{
  "num_hidden_layers": 14,
  "hidden_size": 256,
  "num_attention_heads": 4,
  "num_key_value_heads": 4,
  "head_dim": 64,
  "intermediate_size": 1536,
  "vocab_size": 4096,
  "hidden_act": "tanh_gelu",
  "norm": "layernorm",
  "norm_place": "pre",
  "norm_eps": 1e-06,
  "positions": "learned",
  "qk_norm": false,
  "attn_scale": 0.125,
  "bias": "all",
  "tie_word_embeddings": false,
  "parallel_block": false,
  "init": "normal",
  "init_std_qkv": 0.0402,
  "init_std_o": 0.0402,
  "init_std_up": 0.0402,
  "init_std_down": 0.0164,
  "optimizer": "ademamix",
  "learning_rate": 0.000486,
  "beta1": 0.9,
  "weight_decay": 0.32,
  "lr_head": 0.00551,
  "max_grad_norm": 2.0,
  "warmup_steps": 251,
  "schedule": "wsd",
  "decay_fraction": 1.0,
  "decay_shape": "pow",
  "final_lr_fraction": 0.0,
  "batch_tokens": 32768,
  "max_seq_len": 128,
  "doc_mask": false,
  "train_tokens": 333400000,
  "max_steps": 10175,
  "dataset": "wikipedia_en"
}
Each number is 128 + 32 x the weight over its row's rms, rounded and kept within 0 to 255. Layers, rows and columns count from 0. Numbers have three digits each. The size before them is the row's rms in percent of the matrix's.

# up: layer 7 MLP up, 1536x256, rms 0.0549, rows 1502-1528, columns 0-255
# down: layer 7 MLP down (transposed), 1536x256, rms 0.0429, rows 1502-1528, columns 0-255
up1502 099:115143134140102148145116084129080122080139140117180132128128118093148169114083154126087130129050155160202135149128168080153150137130164141187092118102184066088218122100145126129118118117141140087162084077075149151114084136142130191171184155104141133127106111142097139033102155141149134129144093144146196174090137143129202104161099137135127137174189152141098169100104107095160195128128140199094163110085095109118112160124137165084101142117078115137152136080130130137122064150086145157084159082111167123147113181118167151136095171156096116131061116077122088124114183153110067170158138138176090120090175122141146093072137113113106144100105115122136164128181127161140155127116125118189114096165082156179142082104107096168118169164128089128081090181082083173118121117148124
down1502 098:120221153128141138155116083136206068082122147157126127100112157116161084010084116153142138169127111170160068152110091178119144149102110137085145118145108136106146126153060086124122105129103121164123146162111075101102123116138145137100104105104015131145128140194159071141122125096123130139077081083080134087127135158127085087112148170111138118049131105131187140138143112125091108130086153170148150113122086146139146158115172071105181074130111166110112148137174132103116140111173148118113170087126170189151163122155176131104140165102169118176136116150119107169123103148120143128109120093109163162085114115179118125121125144136160138123185110110104142131075103145145209163112137143105122189138183205069117130124168183069112139184084140109126114102131183155126130106130060
up1503 103:085096110185153121134112124105027119083132094120217114151132151140133114151057159147101125119144142117122069076129149098107190116185145081178113071180124091128086169121187130133125102103165113121120108094120168153127187095159090170114148174127113168151105075100124155100173108146102187144202110136213129119089097103111077104098149116154106107124136115149196129160149135101115116184174154115106175142088074091087138068098132138114118163100169159119126117137110155125157139123100096135136176058150169105122149135094153152106175104118112116117085143118082118094136086161084167150059184131187146098093156164156104124147140132165146154140109129094144127153062167127136080118100123165105106173079149112132181125138186133091152123084166110170139104084157139143197138102103093
down1503 106:190157208123106127128177186128144129186151113119087106133152146175163131098104115071111120129145145196131115135134118146149105104141075087141111112084163139088166126101099110142161097069112181133119113169147140137103117177157146107122148069154106130110137136170187107091114177122173111192160074146061089072093114112043146102133154138120131124123156108122085103068080089127133131118152108146150116103112124097173126173182135123107157103145182121128168090118083138161082153151170158120109079173138148123128097162135185132091117081146125100168143122148133111145118096102135087159110164201140124125147156057078180122106150052064175142108083160129149131165167121073098152138160125141127107122132121092201133097149170134096129170173073125055175127118116130183055136078133167
up1504 098:134151097152131171139131117121098206115155130108134112090098132150097102120131096129128132142143103127191121128133145075098155103126143145103065130107088093138105111119096122091090080111118080064088104123105122126145122093138126043073158134182116163125100129138121143044155097175143122179138118141132151095079131124208130134196108177144113190159112145155126137109123166121133186149107139114151094117105125095150162163183148147171136161087121106125084101057171143090119128157062133171133163088179145167152110139149111068089124182120085113178149088138052175127157154126105116121159145132118146101089136205136146153144117115046073093156157133131129105136115185138101101136127074175055118088155129083126189096112082087132043119197130127145137116136093107198152143121118180
down1504 102:135085038134124192166078194144123081137114085138150076156128115168077149161120102132154071101108167057126101111137126119181161155085140112117187133138102142157160120136152157101125120141132160113120135122156119055139178100154127109125120143112070194112108050160155075113112135077121117104128168114157138212145170123048169124078152120114142068053189125177123137141142121092119130094113135148160146120151137104177126114098123127114132090157077115098105148129127122151136125165172103125079122113108138060106152129134123083151099139127163183111072187146189107123110093188170080116135126120133140176171083107128137076160139154190144116099110163074128119120135092119162130151157190094142179164146110126118102134076092125128153104114084191160138174098201171099126097143126083
up1505 096:108107108109072114124122130169098126102164162138132104129129133186168070161127161184138154093100104139118145090135192120066117150092116165150166105118128075120093128113119160055100221118178125129120123113078123113127133109104093150098161147144134120082119121147126116123133168137120112107141115105151105110124093142090169076108112086133127115162160165131164101129137165104125142155121091115167084147133140096126147172106158125166134125059135181108114105169135099188170057168172158095159175086149144080111078206111039181132113214150155140179087144155171127158159135040167163150141127206108165102118117080108172135111142161140163119099143115068185120136145123124092131077109128102045147133133151147150092113088097103170126184097112173141143082115160118136169097188167095
down1505 093:120074075126111110136169134187158147134105131104185198187112109121176144129131140097108105102119115153150084133045121129131164085114136117080090126114114094144058109202109192212065156185099157104129152136108090171179173120114138154127056177097153181120135155126129131140117100125092049133112133177106110144110157095175108148158138171153185130161140121119129171089119132145142096175096175127095141109113114064156156176163099139146165139149163155047155151127130182107134138170133080103109100198140102153148109118171164129102155071079107132103101098050126135103122152128159122099128108150104158109120083102150106095116073103117122154103135117125109129068093160105108145169138159146172178103119118096099107131144119188121207123178163127137155081084154110109107137063158138
up1506 099:158118161115113171078080144158143173097151144114067145113154153117089164126164193122099180086173071205104092085174155187107159170166180099107180121182169132135133095077092089144091113121126107118092114145162072144123070146176090156134150112147108146166165125214152171099177093071159104121156100175153167115119152138162135069082097161148103074085141137139129156110149107115090146100122179093103120099164080093115104128065116153146120144082152139092132118117122161110102155126067126117138155073069216154099110138159141150117170126135122043148117174124083089139156142146177112103158122116138127073140118203144115119089154138118148150080170061130095141160112143119086130121093135123080115148162139152134108153108159151132048137125127123114102097084088100106155103143120135
down1506 104:173195111120132126112145107122148119064183101130122186148094112175217133144160121130102094125161207060113103146137085088144215114082111161189130116156134109146124100109103204118138104238105138159094108060108158134152164095115096070109100131215160133122142096157119120141112114164130144052135094190136117101125112121100124160148146088194068111176143093158129090120107129141148053089184159093158122125069090081145131125130140106111121109137125132133117161214111109118149193142162114127097132167101142127100132152120095127130095103150131108177053093107094121127112148145143132149080112142122134094141133120141133142110138083162131125121095123187093111147091104164146178145140090148156096094087140089196183142103132088127113164124151114114146165104154177100156139169127161
up1507 099:122165130133138186102196154088133147057145123083140116133154075121074138149155126147119189127193111147150105121199166159130111088137113111188154147096168099157134119098047113091118101119176171116111143144184114146156138120132161087098080128161102116089136123086160113138150093129091145120170091129106177145102079116138112135106134108104143102112140130157070190121188133150176183133148130083122118201108112159120179116135118137140095169162105122116103093135114153158112157112075055132168075195111103125127107212096095149116136137135135170121123189210127092107096119168116171119078105106172071132115137149183148140135137128147148109112096060140130190099099106125138140145124137118183076095061114134144112147178079106131068093169164054130181107136155093146186148141105095
down1507 100:173185115112133117126163103155110137177119115180082144131128173122096143129173042126178088161088173103098133099155092131159113170143139133144131149096167134083202102197098092137154080127103097148097097103125148166089106155119142027157078169172193124177113136151117131167050139155170108118116117148149144110108124099083109139156100143150154142117133082117117091116076172148139112179127092113167171085191162131107108068135135138099172127107159147237148061104149095173154115102108136148128066117111145156102093143167170136092165146109167060204096125126118127137147129175076146074136117109074171134080132151122120114135159104131135128117109130125137121178104135103106180144137129147093115103104152089098114132071143097144121160172135124144150155023131154148127141131107071
up1508 097:080136162173090170071112146101101129124140164062138133125146121143098118086100137124146130103121094144195116118110113084099096093127122082111164132140106067092182126118132183129126048105199165072124149093083146125122082117136093169138175136166164141117180151117100141138129063190143108081173116152140101102101156135153135156116178132179114169145175137078226174124126090151106118074145101132083100173040128108075139094120172122131125158135184144141124099202060094140101153058160110139113122157123124157159096085126096156154162093143148140139093171090128117129143091083138108099134149106141112221111135146132142137105124160166105150110107145146161135178078135048212143122135192154111178126129109101131112135108152086148127157095144108089114112153171133080167148156141136
down1508 095:130140143129185093105088144109096148157111137155088141149080058151076111099135138140080100151097114151155107144132081146167136131127105160118136138094185165132100140105097123117098142154121148159164091149119195109064141172109155100158133136071127079064181099189115074179105085160141113209111160186139104161118155136097034122166152120109143111193115142151115046147172037117088142164086117065179130116086159139118127118117116063165169092157136138133100166082129159112110182127110148140156100127144112159095095188092104103145087134148069112121109151111133102115141099142147154145152136098077174051163097141116097153168160132115201122135129119114097150130140126151151124107139094127154139093126132154152179081159131157123106106079118125133109237159128167146135111064158139
up1509 101:134111169107161195149091142095081094173159168105186159144128140125108152156148085193125088196158108121231175125180171129146174156105113108079110143125179102116164122124129099101133098129170206146089120097113104122169177186147134165102125114148082134103139158139102126111150119160115117120132125148053097111059163156156158089153178145065166182139099108155097157145153108179148154129220083103130178194129110137111165144051188172041100119110123163098085109137144103132096140120142135158165104142097119139151132136132097173047110163137102117158115185160113085085120121119170110135140120120125095162132180166119076122078153070069097159115131145120073160107123123104123116101113127095082118076112105153138127134164125154118106120158104134075138103156091116142125120147119162
down1509 102:113107111193098087168169166148160120112099133154084143127061100105102126108115147138082113117090126162116082131104152124115159153187115062102153095182137176140154197095080143190123135114089065113151104076093122164157191160184112126149088174168165083141099138108161135118125134128131185088110097099158111116176146131085104154166094137162145067171096158134149072114173140085165068144085133109100140070142152090138077091139119198169039143132145130159158139131127089164159061181085106148117100093102081125122107114133098172171155154128146170082117180116142172072155137100109087150144120110144100075172153170188158138141092104170148132092105148128114173115158086162094167153138086122151123167130127097120135102135139136100087066101112161144138194147155146120101144083127146
up1510 099:126091101125114137144056152138118106165154139116107108150139087115153116119095105156150117084171099083164163159121194067147105185097154074125145036087180118092133087130208203131090178151130122120179104104120089122155140159175087118191157097141097064127138093086108152147107139140101116166112129150174101119090108169146118101142115174110125126158110061189089157112120130181190083140127166164127077183118161099093145138108130155112121072137137135117078142144148182128207141137171091184172159180159125128134111075154108119068143150099078161158130072139148054154130122101133172181119136167096123092140109145155121095142130089136109149131123145132129153171127146173175073159117105104098093146109101124106192164146092145104142186109084164113159143061134158135116128108153163
down1510 096:144156117120107087107113157129118183104053159137093172115112148153127143150113092118150118126208111171121135158126106123058144103125047158076120168107068184159113127134162098139189142100101105160074144151100158123134149101114141117105152110192084151150089108145119067155154127127138025082131147101119148093123177118089136174170146082108150121129172183107154125132143113137116091080138085130129195175143112108197074130175174153157120109110088150092115065096112128097105071117112126152129099099124099161168114151112171143141223127122163107153162085159112152117198067126124151103118096099090176155100084136130087122102141143058145108171110168112098162114100109164162077108166158154151156090173152130147136132140158161189146160127190108143088137128130117066082120111091115
up1511 099:114160153122112141130092094116114163131112134197176143134157152114143127129119159128228132037153115184116143126119119133099156093121109090166095166169139097143071197126061175133089175090107145109115123139174112134151180072077142161067092125188126108174104140129165132184097147158118158155150143134166160116176109165134181082139124172192107115093133105151121143156149162055151128149103092129120143080133150117079095097164168100150099084112183169116152116090108088096121132067109066137046145158128144120125085078125117089148102108093164124105128117157137090120165136142138115099115152132135093079109121141145120103138106135132147165125082076117109145113117147142134082107087129101131083125091126114128133148129098087214102211114084174093093233105152148158160136188154146
down1511 100:084159171113109117102132091112090132074147115107088099153071193111180100070104139076175097187138153133156167137132117117101165123200110150061182175143171079147133099107114087124107136143191200060149128138148040123221083122155129107144125068133118128115115113099140121113184141148157116114120094121121111179107079110147124189131145102159160107109120093141123141136112132138111103163100162084139086107156178101129087121136134146161121149120129116124119128122156162119071105095124134116127151096144101130127113146139148163160159134123184145097126081144132088121165103124174148077149186075133102142198106154171128106138150152106071131078149124149167202139217195133127149166132091139183127181093146082123098126151177150121134099152142063145078102134123173070061156126087156
up1512 103:153082151091094153112093094133133125128122127112184163108134120152248074206174129059086118145144122107133112087116167121107172147144135141112166092050138123154140157091113175048184127097170095168098138130175136135105176154135136108117185107204055139139150086122164180101121132111122120178130112125146111136162131138093177073104075185081141150145145123160141105128142115206096129093096106087171153133082175130128146119126156165146134140116137128125121110106166149082167088091136093144126167090133139127108027140113114138107189113134128153143082145078095137131110135143132204146091162161106165077138135110088104128093113129152110101094067149154110105101105122133143154126136102111164123076126132086112104176121119153127123130052167141124130109104179103175149063070188139
down1512 103:090119159159121093158153165117143134168172145193007145154169133149094070132155116140078163089121123134116103109093081144095111118084192123104099160183141159155115115122121113186107114101079126079140122129156195134069147113089129195135111125103144112124084106140141094202130168135160101083119153178159140125129096147103097141134102100165146127192098157140169121111102096120142087095134108096066098160123085138164124124131157145125150103133104145182144130130117115127120134130091149052129187130090123110139090138133155137161110157149124161125101108070088138087156085104075156098132121209151078141062156163160164114134094194082135125142133202115180085134116136148139084098121121116166161164140133180160076109170118131035124151167122109112195169102136152088162161125159181
up1513 105:168084184148167113165120120151152112090123094070138102110112110123196111106114134139079142130055083103154112184159129133149180124135131091130136099076108142143119137108138119108168127103134173093069116115113087091132180145184118111140139156083136121182084093101175104116020121152103111165111053115162136130122069144127141080100072146084101178103093117201113141090146130158129146102065106219188161174160172125122109077123108151147109160106139123128114158164118155142174119122144123133117155108087129139129158125078144094167107059144155155130142082115122116133117167097139088187149121142123123126154054153157152080109133149206156167088097083082132164130157153166110051160094146122171148172086093100068146156108147110116129137057146143188128139098139157144107138130106079
down1513 103:122110099174115109127199158146132144118144080204113133166108064170105076113155132113123165119112154154129088121121103123084109127136063135184126045092109058123139152092091115134103158143132141140166104091150210109182117144122150134118155160111108136166126086076094095094141135154163124136116197113119097094150113137186153148108143192136153138170147122148128153190185183180130187126071152126131157134111097117120169142114202110123100156156129099129167129027074141088055138189110141112108122126110134118110148061206152110142128114137108121173137138081177120127082082118121104131093111164153163048158152104157135143080167138113177173123137143114179208133129145101127060122076098102139153119119083105116146161104106132158119126148080093110134116183140154140104135096117156
up1514 104:121168140140064078082095112127097163102168129086147196168159096077106101128148144097103115107095144072121163081106101095151174108106130172153141090149179145114170064115154107083130110138139146113109191092132126189159128074114128183081142156120139149108163142102129113198123128127091103098121122150134150072104104112115115140074135157149143069179131120178105168153126151137133121100122094110114152064137101107178133148092118185125099092150160147076138118128092189142110121081090110147117117170180112151157047122139105135127070216105152158149144154085150134175107099129118126147142008164122210117138117100200093068058143039075136199096094112124104152103155144116143120136108118156084113168115118161114093131146143136109154151143084143105140111141147111142142143132104148
down1514 102:042091153149139170115123121128199134169117126171125101093104144135143164101151142124114170159168150058101092134245132089102161054130097131097226144138138097070114106168078130058095127123097152122124181154189109095169130117117093166141104156132193132175116120129103115126164162089124176172120101108158116120084149127152122165116156099148154137120110158107102175110186155147121162163112116122145099132095132144097129165136125041096158154078130106110142109091129094112131127094129121133153079096107172113098134124131169155168145128096143151128144196109176100132145103114083097112163171073153101103069169168166151099155085149143103121151158105151091120113092135118136098104128117060081099074147138107125128117123154129183171050140127133082158162139054187129120145106063125
up1515 099:123113175168162093159136098144142173129152118161160121045083118138128180161084132153138126074108101128093154123102135121102160099151169161093137092125142109189118144108150079135150184102138126143131095144095122060142124126120158117131143141128130110113128135049101184139128103150099135081183069089118086199101177123151081138100141163177158098129070102185160146021141087137123148117129135121182125135146194129166153104165118102139097119110162132157109133190034111124106147123144158163134095110189149103130147131097109168053070107152097113141108088164180114074185203111132181070079128150122122131079149114086179123132102205096129135110130135182132104123134105118210059086108111099147106122128123123126147109117118123129145136164196131147127122121106130146174108086133176
down1515 095:181158167134143090161146116089140134137182091177127150103137155107081162148108113116120142152039163062156188184132091108164111075167104133099134074123156136049203168102121147138100102163123151103162108052155132139086087143107114105104135103110162100104139147116107090116078118143137126138126150136090088099130084118155118140116087156100147106133154053146143119101059118138134116105123165132135125151061100113107127183124126085123190178157084120147111115130136198109152162173148094115210086182141125128126075180165120050136110172135167109154111146107205099141108127132128175172080092104173138089126151127117092106157093125109119107114184109150149120171076145119093110152182141133128194131179162176144120139112145056083133128076113139107079177127139114105071101124164132
up1516 105:122133186168111114132099094142104144106090155119136160118146157093090132120083088133127158057135147070128114093144162112111150106182153159139103148130127066094109130156102178114145136181147156136140089125152156122188133081131131072089109065138059079207146148064166099118149177173138112100118107165182110147115142148122082097133111130189161180108134093136119132113149111129171122115162126101145136167127120125144095076172151145141154160034142128132188148126133134176155156070046145146086111125133176151105059180085140125119164099104088086044097152104088120152149090166163125077147104104131162115164124202151155120108151162170137106151056077137210111127118101108139138129127080114173090130135166087149124136128157091113119162084106129124165170126163197187127163123099118
down1516 106:094116088135209168137129127128111165094154127112166083133108078180128109189107128101219095124130131121174145129158151150155101118091155099146123100117127113184127111103085172139119129154117165093139117070097178083136159159130137184188083178089124153137115113130173103150102116075129146147128064093114160142088146122116130133172127136116146168146218155133106154208125145154112097140094183115076103089144090151136068091094080097169102067116116144063113163177111110160121128097167133128147170124112063106093128082163135145065135146157117126131115153149087132104069155153152191172148136106096075138129130115120165138120112165089087146090161178136131104083150134139150167116135144059227047094167120097154126180111164149163166120093133140096138113136170102090157113141110091
up1517 106:132099151123112112137159146116141065140185124185161131117178136077129132104089109101152095069160107106155114047177129085133114167153163135109097130159146144167147115144076155121163131156149121066134069121134166213144143125104143104159125177097132102153109115118149103132115132143110156129174133143102055075077084172153128120144130125146164179092061122139135188098114113095178162103126153148138150156117153134132116047131161104112058108074160145094140096195160142122167150162116065117118162135106161106170078116147145151099079163146122190152159128152116138161082219106161098143126166079091111131123168154198087136130126117095135164118116083148108115111142144227103094155127130136108165160086118136110074176201107133116046123118169124101175127053131141129114147155130118
down1517 101:174180095134108148127205133140089097172212104152141133102142102136176133141088076091120145135117090127174152156053130107080110070102118129144133111142080116127122116132097136180075124114146113165129136152151140184017123075140127114092080155123124124111163079139093173082101187117131131145094129129114142091143133162121168086099094159136097168202126136100189077141140184169145073091130168116145142135132172100088116073138089108083105116158161103155180145129085114151123100129147080063151146151111186118207088139146046134123123122130135130174127088127180124100118156120139137116127142125142097123106106146145145112092166140084112098114163136113187126083140115173119183158154113160140041076096145109126166122091175170167157196174132164144094152108142148065114118139119115
up1518 104:116101162125163131122084133159159111137093121137111112102181123106087146176125106129175124113156112068133121093126130118118178145123114166126089133157144118118137165084127113108110118136105182154143087143136186085158075160196132099111106148084100151110173086106155119135144123121130139128226078103133102150175103142165120120143094167102109152104080102143104138158133163082077079164136171140125159163187133081173168129105110155111192149151130120093116145164116146137121131053088196177104142129080136138150159129110074159111161123131159141135094153137121127144146085149157051169097087129126170097211114087131121100087133157117144114073115125165060100080134158112077103076141190112166102010128141128148134162119147127128214134081148176129079102106097150078192188123113078
down1518 104:152098105121106075094107163107108061116142121133114166174127106057114105127096138147132119139089116142114096135186116107108106146126141148153150110116179128110180189131116076141104147122166145172130113155108083172123105135161131152159112191129056130111082122087092121090140084139130118112107129072103106107102074161107160138120148139168151144140096149086182090106074130169132108101116107082138134133122138181073149128167212138175101145086140170185114121117185081058070198088103107141152183147101175130135057133088122085128119159130150190120131101131149121129152149159101103193095121107111113163137145190159121129128166071141133185121174187100148149135206134118157133060111124177129110176068097171099116118178136146115093118131107137096095139097216125099122156175106200
up1519 097:097119085124112074087143103147124144119146176184116103148080108110144116168159127168116120105118135155132063064147106103121173129150088154149122093100122112166129132153172106136134165048142125151113125116159110126167106118192085126119135074097116165110109173125127108086183118177100170167090090132155125197109217142186104042136129129135099146145170169192102130059123121113133170114113079174197106121107178094139126142173112080148184175167104166130078158105125134193157137120173100125080094159161128114149147167132095158157142144161175172110103083102135150094157093080106176066138118113139143121162082090153160122131119170149150156092053155177112097131178121152112139081153128124123124146085065128112125121163162117140104098076148108143161136163100160112185130159117210
down1519 097:127179184127158141055109100150149071146055109142136183082203170109122111147152146115094144203142157101152122142139169048158067152102180087147158102143088103084147109139096134095167133187095172127159124126140161143068100100099146111109087134169114174082083116126107082173123150141102126131143201105119093125128130184137103117107118096112090176117084174123146073126124107153116068100112121122177110111146157128163084098112101067077121154136111093100114161166142109139106129178167116147099160109115100127105141171157157133093113149155151130105125147063120145039131118124095110109096146159117144152088168097079070127114106076093125118127127129186184145126116217115094131159168124180125116091112189124103124098179119112172140150126177172109082147102181075164085131142127149
up1520 095:125115097156111116126119135151170137091105117117092139126090154143158132120158177104134192172102100107135090107187144101141098096119160120149148083158172191091156084079154107057120121109145194139109159136199081142147132171123086157076161138130131146093128143160150142147084120124093082132165094101177168115093164161138089111162100108122109161126147129073092138081177098090051134116136133164140117191170107071110120111142096046147095157167123103152141198148131074139172128154130134153067117153055137114188138175054123130122154153123097160108125108075153137126163124146115153113196167125116147172182090117107119087110095088198112169116124146155115124090211074136145119144111135109088149164078164137107125087125146112094106148101115122165227102079123096142149117147073139
down1520 097:143125104115159173132165173092141090134137121151146089125104099138087146047116079138116100156147127188164112114039098065095106154125116182087091110137109116123117099111154081130143128139149087182146121150150128120138137134141134116153151087151164102107130165093082134096116149136103164127102143104121086124159148079187151081070142122094141108119177162168123175128118136143155124086117141163071093150086079151157138119128109088123160123102088107123076073097091094134135049077184197098173125119156185112162143158130081119135149092174190106129158126133102116187109103141088128145148130095190144161108178178159123115150158200106109149165157114167160128198138133123098119070147111102147081033147171200112155093095138128105086133156179119139173150169115121062193155136130170
up1521 108:105134101098088138109119120124117149122146159168087171119192098112185179204088144154106141066123093156123149116154155102113105149142132143183130104136160099181141127138167163160140098126148134141178140189145083146067086118148131171172148181114057089109057157085119169128162096161073136171153107152108150115125122137082117118173040152131150147140087155158156154141121128131080152172134157144208121140112093103125106128081081090137105130165131108123156105136122090134128085117045076134141158110165207083133092124136135081067132150168132164149137173099079126143078104065145114119161064105141127094096137102135114157128133096109128135122111121144059131129127144133127161172086107106093104132140186148077080172118115120067151197084110238127113141116160116172130108135155123
down1521 096:118255143188153135118161091104099132144151145144126120118155169132074126217108159077125148140133143106153139166145100123155149116080114133167115108125154154085134132118130145102091124097111179102120083164109087178000134100129103110157159143107101128154124120137117111145117082102158155113099190142121166091091099134135156146130126138130125182149094126118110076109122086155137149103122156125135158119135113159140140153102117140101134118142133135203139115133136162146139136101113130089127125179129140126097166158084104089116141062131143123154096123129135106119158162157087134169177121129137149100127120091136152168158093125128087120122121082188095111137127106162122105136158119147136153142140175133120145152167185104110115132122161122168120116153171128138132109139125054
up1522 094:156115124162166090111090067157151167095117139142083183128137167134153132118169107149151147158166124164111057064139179138165191163161142123097110152144151200187154139145162120111139086113126122143132133070128149131119138184188101091097091096148107114174125157115107122070100106094108136096178127108130121119150085143128132063081142051123117121126088125192169178141150102034132073117132091169105198145114086111096145146136143172120133178094158159121146131136136091154108182090127116175123103095121136060145158100120146124140091103147124149138128144137156183096162094122097125129108169139145094109093167094181132107077165112088204162132161111099113116132176150146163111153086168158080079149084216165170150095166133115148109142167105165139107084184076160100164116112161173
down1522 099:171120155134175148107079140161107167114160084162102150133153105182104142181087177156094113051086081082117191204126160178132148144114192185149122104088123173102114178118155153132041137132178196105100159137148125162169157118155119127092163081180138147186196134102130152101182104190156135060101090158142126150103106098110096180139125166159160100112120117127145021092139080147163122100107111107113102087109085116161116119137104073083137136106130168138116105120142131135092109136137095159161188168135126098105102154119116082114164140118104125092151150115127136056147140138122125168083158124104113079168162120196109133146074134095140116103083102143137103078155126122072119143150140116097121107125074122089176087073129152134140117113128131200145205093131134141125138095118124
up1523 093:159086146110112117141145136140130178152113129178168174117082111128089111145220146129170138102134094115074149134103154119117155134045148114178149108113115145125108120040131112137101117123091223067118161058091140150123127162097094156123187155139117122123147080117174123112161135088133124195168126216109100095106165097204106127081132173080136147114149158161058124127159089103088149100127127194174156180101168102052101188090084094132135106197106123129117159136086164140101168125152167120140123061101153098127146112153133136102126183118133103161167141109143109100078165097164144135110142113083105059168101138150114147123137129154139111129073142164072176128143149127180103145101181086143091110043138110109147129124064129123135142095100087122109119158102143131138101123136127
down1523 091:134201136134105139091141128133166105137149129132111106125127107161178143057100134141102093121135162111196155169123199171121073130154097147159148114160104174173117105165127077128138110192116092175129159197162163099072150110167156130134123122104118106120091117120103152107082110130137107131080153093108081129193134103146096099146059132095094155153120111081213120051127146201123110088089158081118086110089152126107118065145121187090133130110176174100144114115125081089121071069178070125116114186123067124152164155094114122123087133152112110120108144113129078114117114088102118133168193128138147165067125103145159130160080157084127164088133199158187104102105145096159114126151055103048163087163090141188124126101165152101128120128142117141168146124101142157101145119146113
up1524 092:084115164103115134116089112160092126127171132127086133103158147134207055121159130139144101098108157087116121088125078153081083153100121119088146138150195151189139106146099086125156092112113134181096078137159096108133187178182064102159154154149107151158116118132114209073131153128108154113106122083145056159123178153135137089118086084137090091116134098200148149091129078120129095172110112087122147144123145129009182108117138167142146115135130156110084094150142133183137117057118117162184110105156099109089100188122097128130143090074123193079174093127104120116117152104148091125168129228128131135202170138110172065074187120125146129146122138120142133154126147125191139139167165125126121165133143105148145122152170152154113126151119152101175167126129151132103198127147144
down1524 091:101138113123130074112072164104135145141197155158146091165141106149168102091109139059125124152164155154220161170113125200159171117095176216156116092161072099145167202129133064157114146114125107144114133205151121115175112064172156090108113156135113125087126160139165203116112137138096042042092166144163123128119163131129150136129140089069154104139141133120175152125127187104118086113138134136089103136137085152161141079149153148144052127155126065067105131105120141110114083174146115105118130116125117150194152147127103156120134053092117122091155152117165095130100153133146128109098102122092145136099132123116118122151130134101123061147144156165108165142116121161090149150086091141076041155081095153092124150087168158128107110164170128159078090146133133135122069149153109
up1525 089:066139145107169143079127146131167095106126172064185166069151141140129120100109089187089149080136136059115167108170098092140097157145176142107094080156100141144117152113163123129120156083138168083104071084192132077105173087154097050190127103131119139099142138053160126148157062194122109124150113152185122137084111113142092146152147113144142178102164053184137175125106120140129183121153123096131084143061167119114124109147127200158116173109105113130074078109141100138151115104086082155090075129151146069130157107139121102124166178121150139130162075110133057100118116152139120133173156150183138124159082145164185153125093129121084124147088138140163085133125149103109150084150161085145150167113143192083166141159090132118138137138090142166162156171140097145177121090152150
down1525 095:110197111114101195158097150161172138101113088098095093089076151089076076159168121088152090117144119159202111142100096199189127093125168096083187203140119069149082140126165091126162152103132108194142171135057131119078165143110112138110127112131102134126133135084138146146094149093099179164099142155146077160158082170116128149174139125153150145085091147112139110133083140126121102098126125067066133216110097134140123164150147143140159183169129060146067098142135102145154125138118132154095138141135119149200136131139128182110098154137171165090121143101177172086127068146143122144125093114174136154120135109104118070157094089160162134170104122114065143138136083115103070090139161127111088160199125127175090116135132138093075149171176077133134131144123133093125091134194110
up1526 102:101107101133143121127089139154076206121083150111122101089119200105112096178125105141122152092142095182140053095177181153167163120131159086109153090128092181113152153112127153113151156102115066060091144117136134101166058076152041083120164143109114119135153133107126153171132132106125127127131104235173163117170201177110139099143108093100080137195093111144144157097139110153149154151112087144181195108193104084074121134093103124129107111106114127144193126119148148158111149121136130147101098153084160156061129134102123139100101178052112115105123121138134098100067104096104159135129109088127118126157169098120187129131099097172092165077119153128151100117163126140159112133169138122111097120118174150162118102179110143102118165154106106149183122154122222093081170111129159
down1526 105:166145133110124126146097157127145093122168100171163159135157099095169118142145090119127153162068161162129132091098120172076053145080133104100170132118197137107138149060143112128141136159168139185139118142111106111159119059145123078094100227112151035122106119105150174192127085129127200088161188092187124124093113111121097093144169199092125129107147145144132095190117179145125113119143153121103172142167105158114105095110109137105147137171121074116123119129129082137157143123116069124119150161125073128149122120097040102123123130177132173165151133132145103052064091159105107105078131083092130176125166092140098138102113128071154137103110120137153101110121157125130123080138160153182131161138116095140101148120164131130154093078137090222161037106155149126172079112121118
up1527 107:117129156115104101106099124125138147092178156173104125124125158140208121166123163058095089136168097150141138080133173110091086173100134116138110150065183078153125116122114124113096082122135108160158100132116141171139023142110124101185124166122120138142134083140136102126135143144086126077129109161117134128162112106151137116094158159160102142143144148131093159102086191101181193119146118139105090125108117131075091128122146099131142123107142119089107171151140110123097059118142118147151172103153183171158101122169065102128140200114155124148188086099083049072158143118166102146114134141140149131060149087123109106138180131099133134077144152158101203117065084147180069150139097150110120125164105176111160156151127188141137216113124088119163123075112103190212208124120091
down1527 113:188121087152149135149148125101153043114145104157131133159112154102143173063099130054149061129094090148153150073110089130156130098111118115117158159094107103107130150085100104112129136146086132096164103098151163148167131136159141111175131109181062135117054125143118122073092174151152135118189098105113080116172156132157163105151152185121098122095141110092183145198134119141165119188141157151124135161118135130131107091102147126062125158129124160153083139158140151148130147109140112092184123161082159093186128135114137168188079114134150118094113102124097126157067099071168089141085083135062131132109184084179165166139136218075114187164123165119136156087092081138122171081156107110138155118134151137108093106126171080111167147111164100165174073101186114139142145171067173
up1528 101:154118089097166109144106104089047167149160197137170132132101174143105089206155200121161146110143115179086104115133173144080131131111133160132137138096157100136130185125146122147122093090158164156118044139128044092158134098155053113156168111189129129106103157126108195126086143114094117115128114167097113160117138140076080083070124167100090145139144128221138150090145133157160136147067148161165160125142163109163098114106146175108071112151072147133102115135069131171125119129104054103126122151109180126165120150165150090071129152139094181122099115135120126194158134158159116169126126097119077124129130181108128137153105163183183153162160126112133132146119100158129114168065162168126114087081130090119168143088138109116145099116147194177162136138088159121156189080164122
down1528 103:151188128154069129211095187154093130176127119161125146154109119142103126128074093144111131122117155095104137071164136160108121123156127086072149128150167115071186134159157133101175126162144149108148075073097131168142085143102124111118123148128140071176149116138170163114137136091131081102168142150166142088125128164055078101106145186126094155200145149113130046104159208167118125125096126151112109180099132130144095163144155118122147150189103083151132103109042076106114182119118120175132079114137117141125226116111116084099186101069171088133091154100141164088134130145060093174122136160187148129125104140104133141175136085143112133126202168123090125120150085167050138096085123139086154112095100130155141105142145143138094107113107157086115183140082139137136095097107098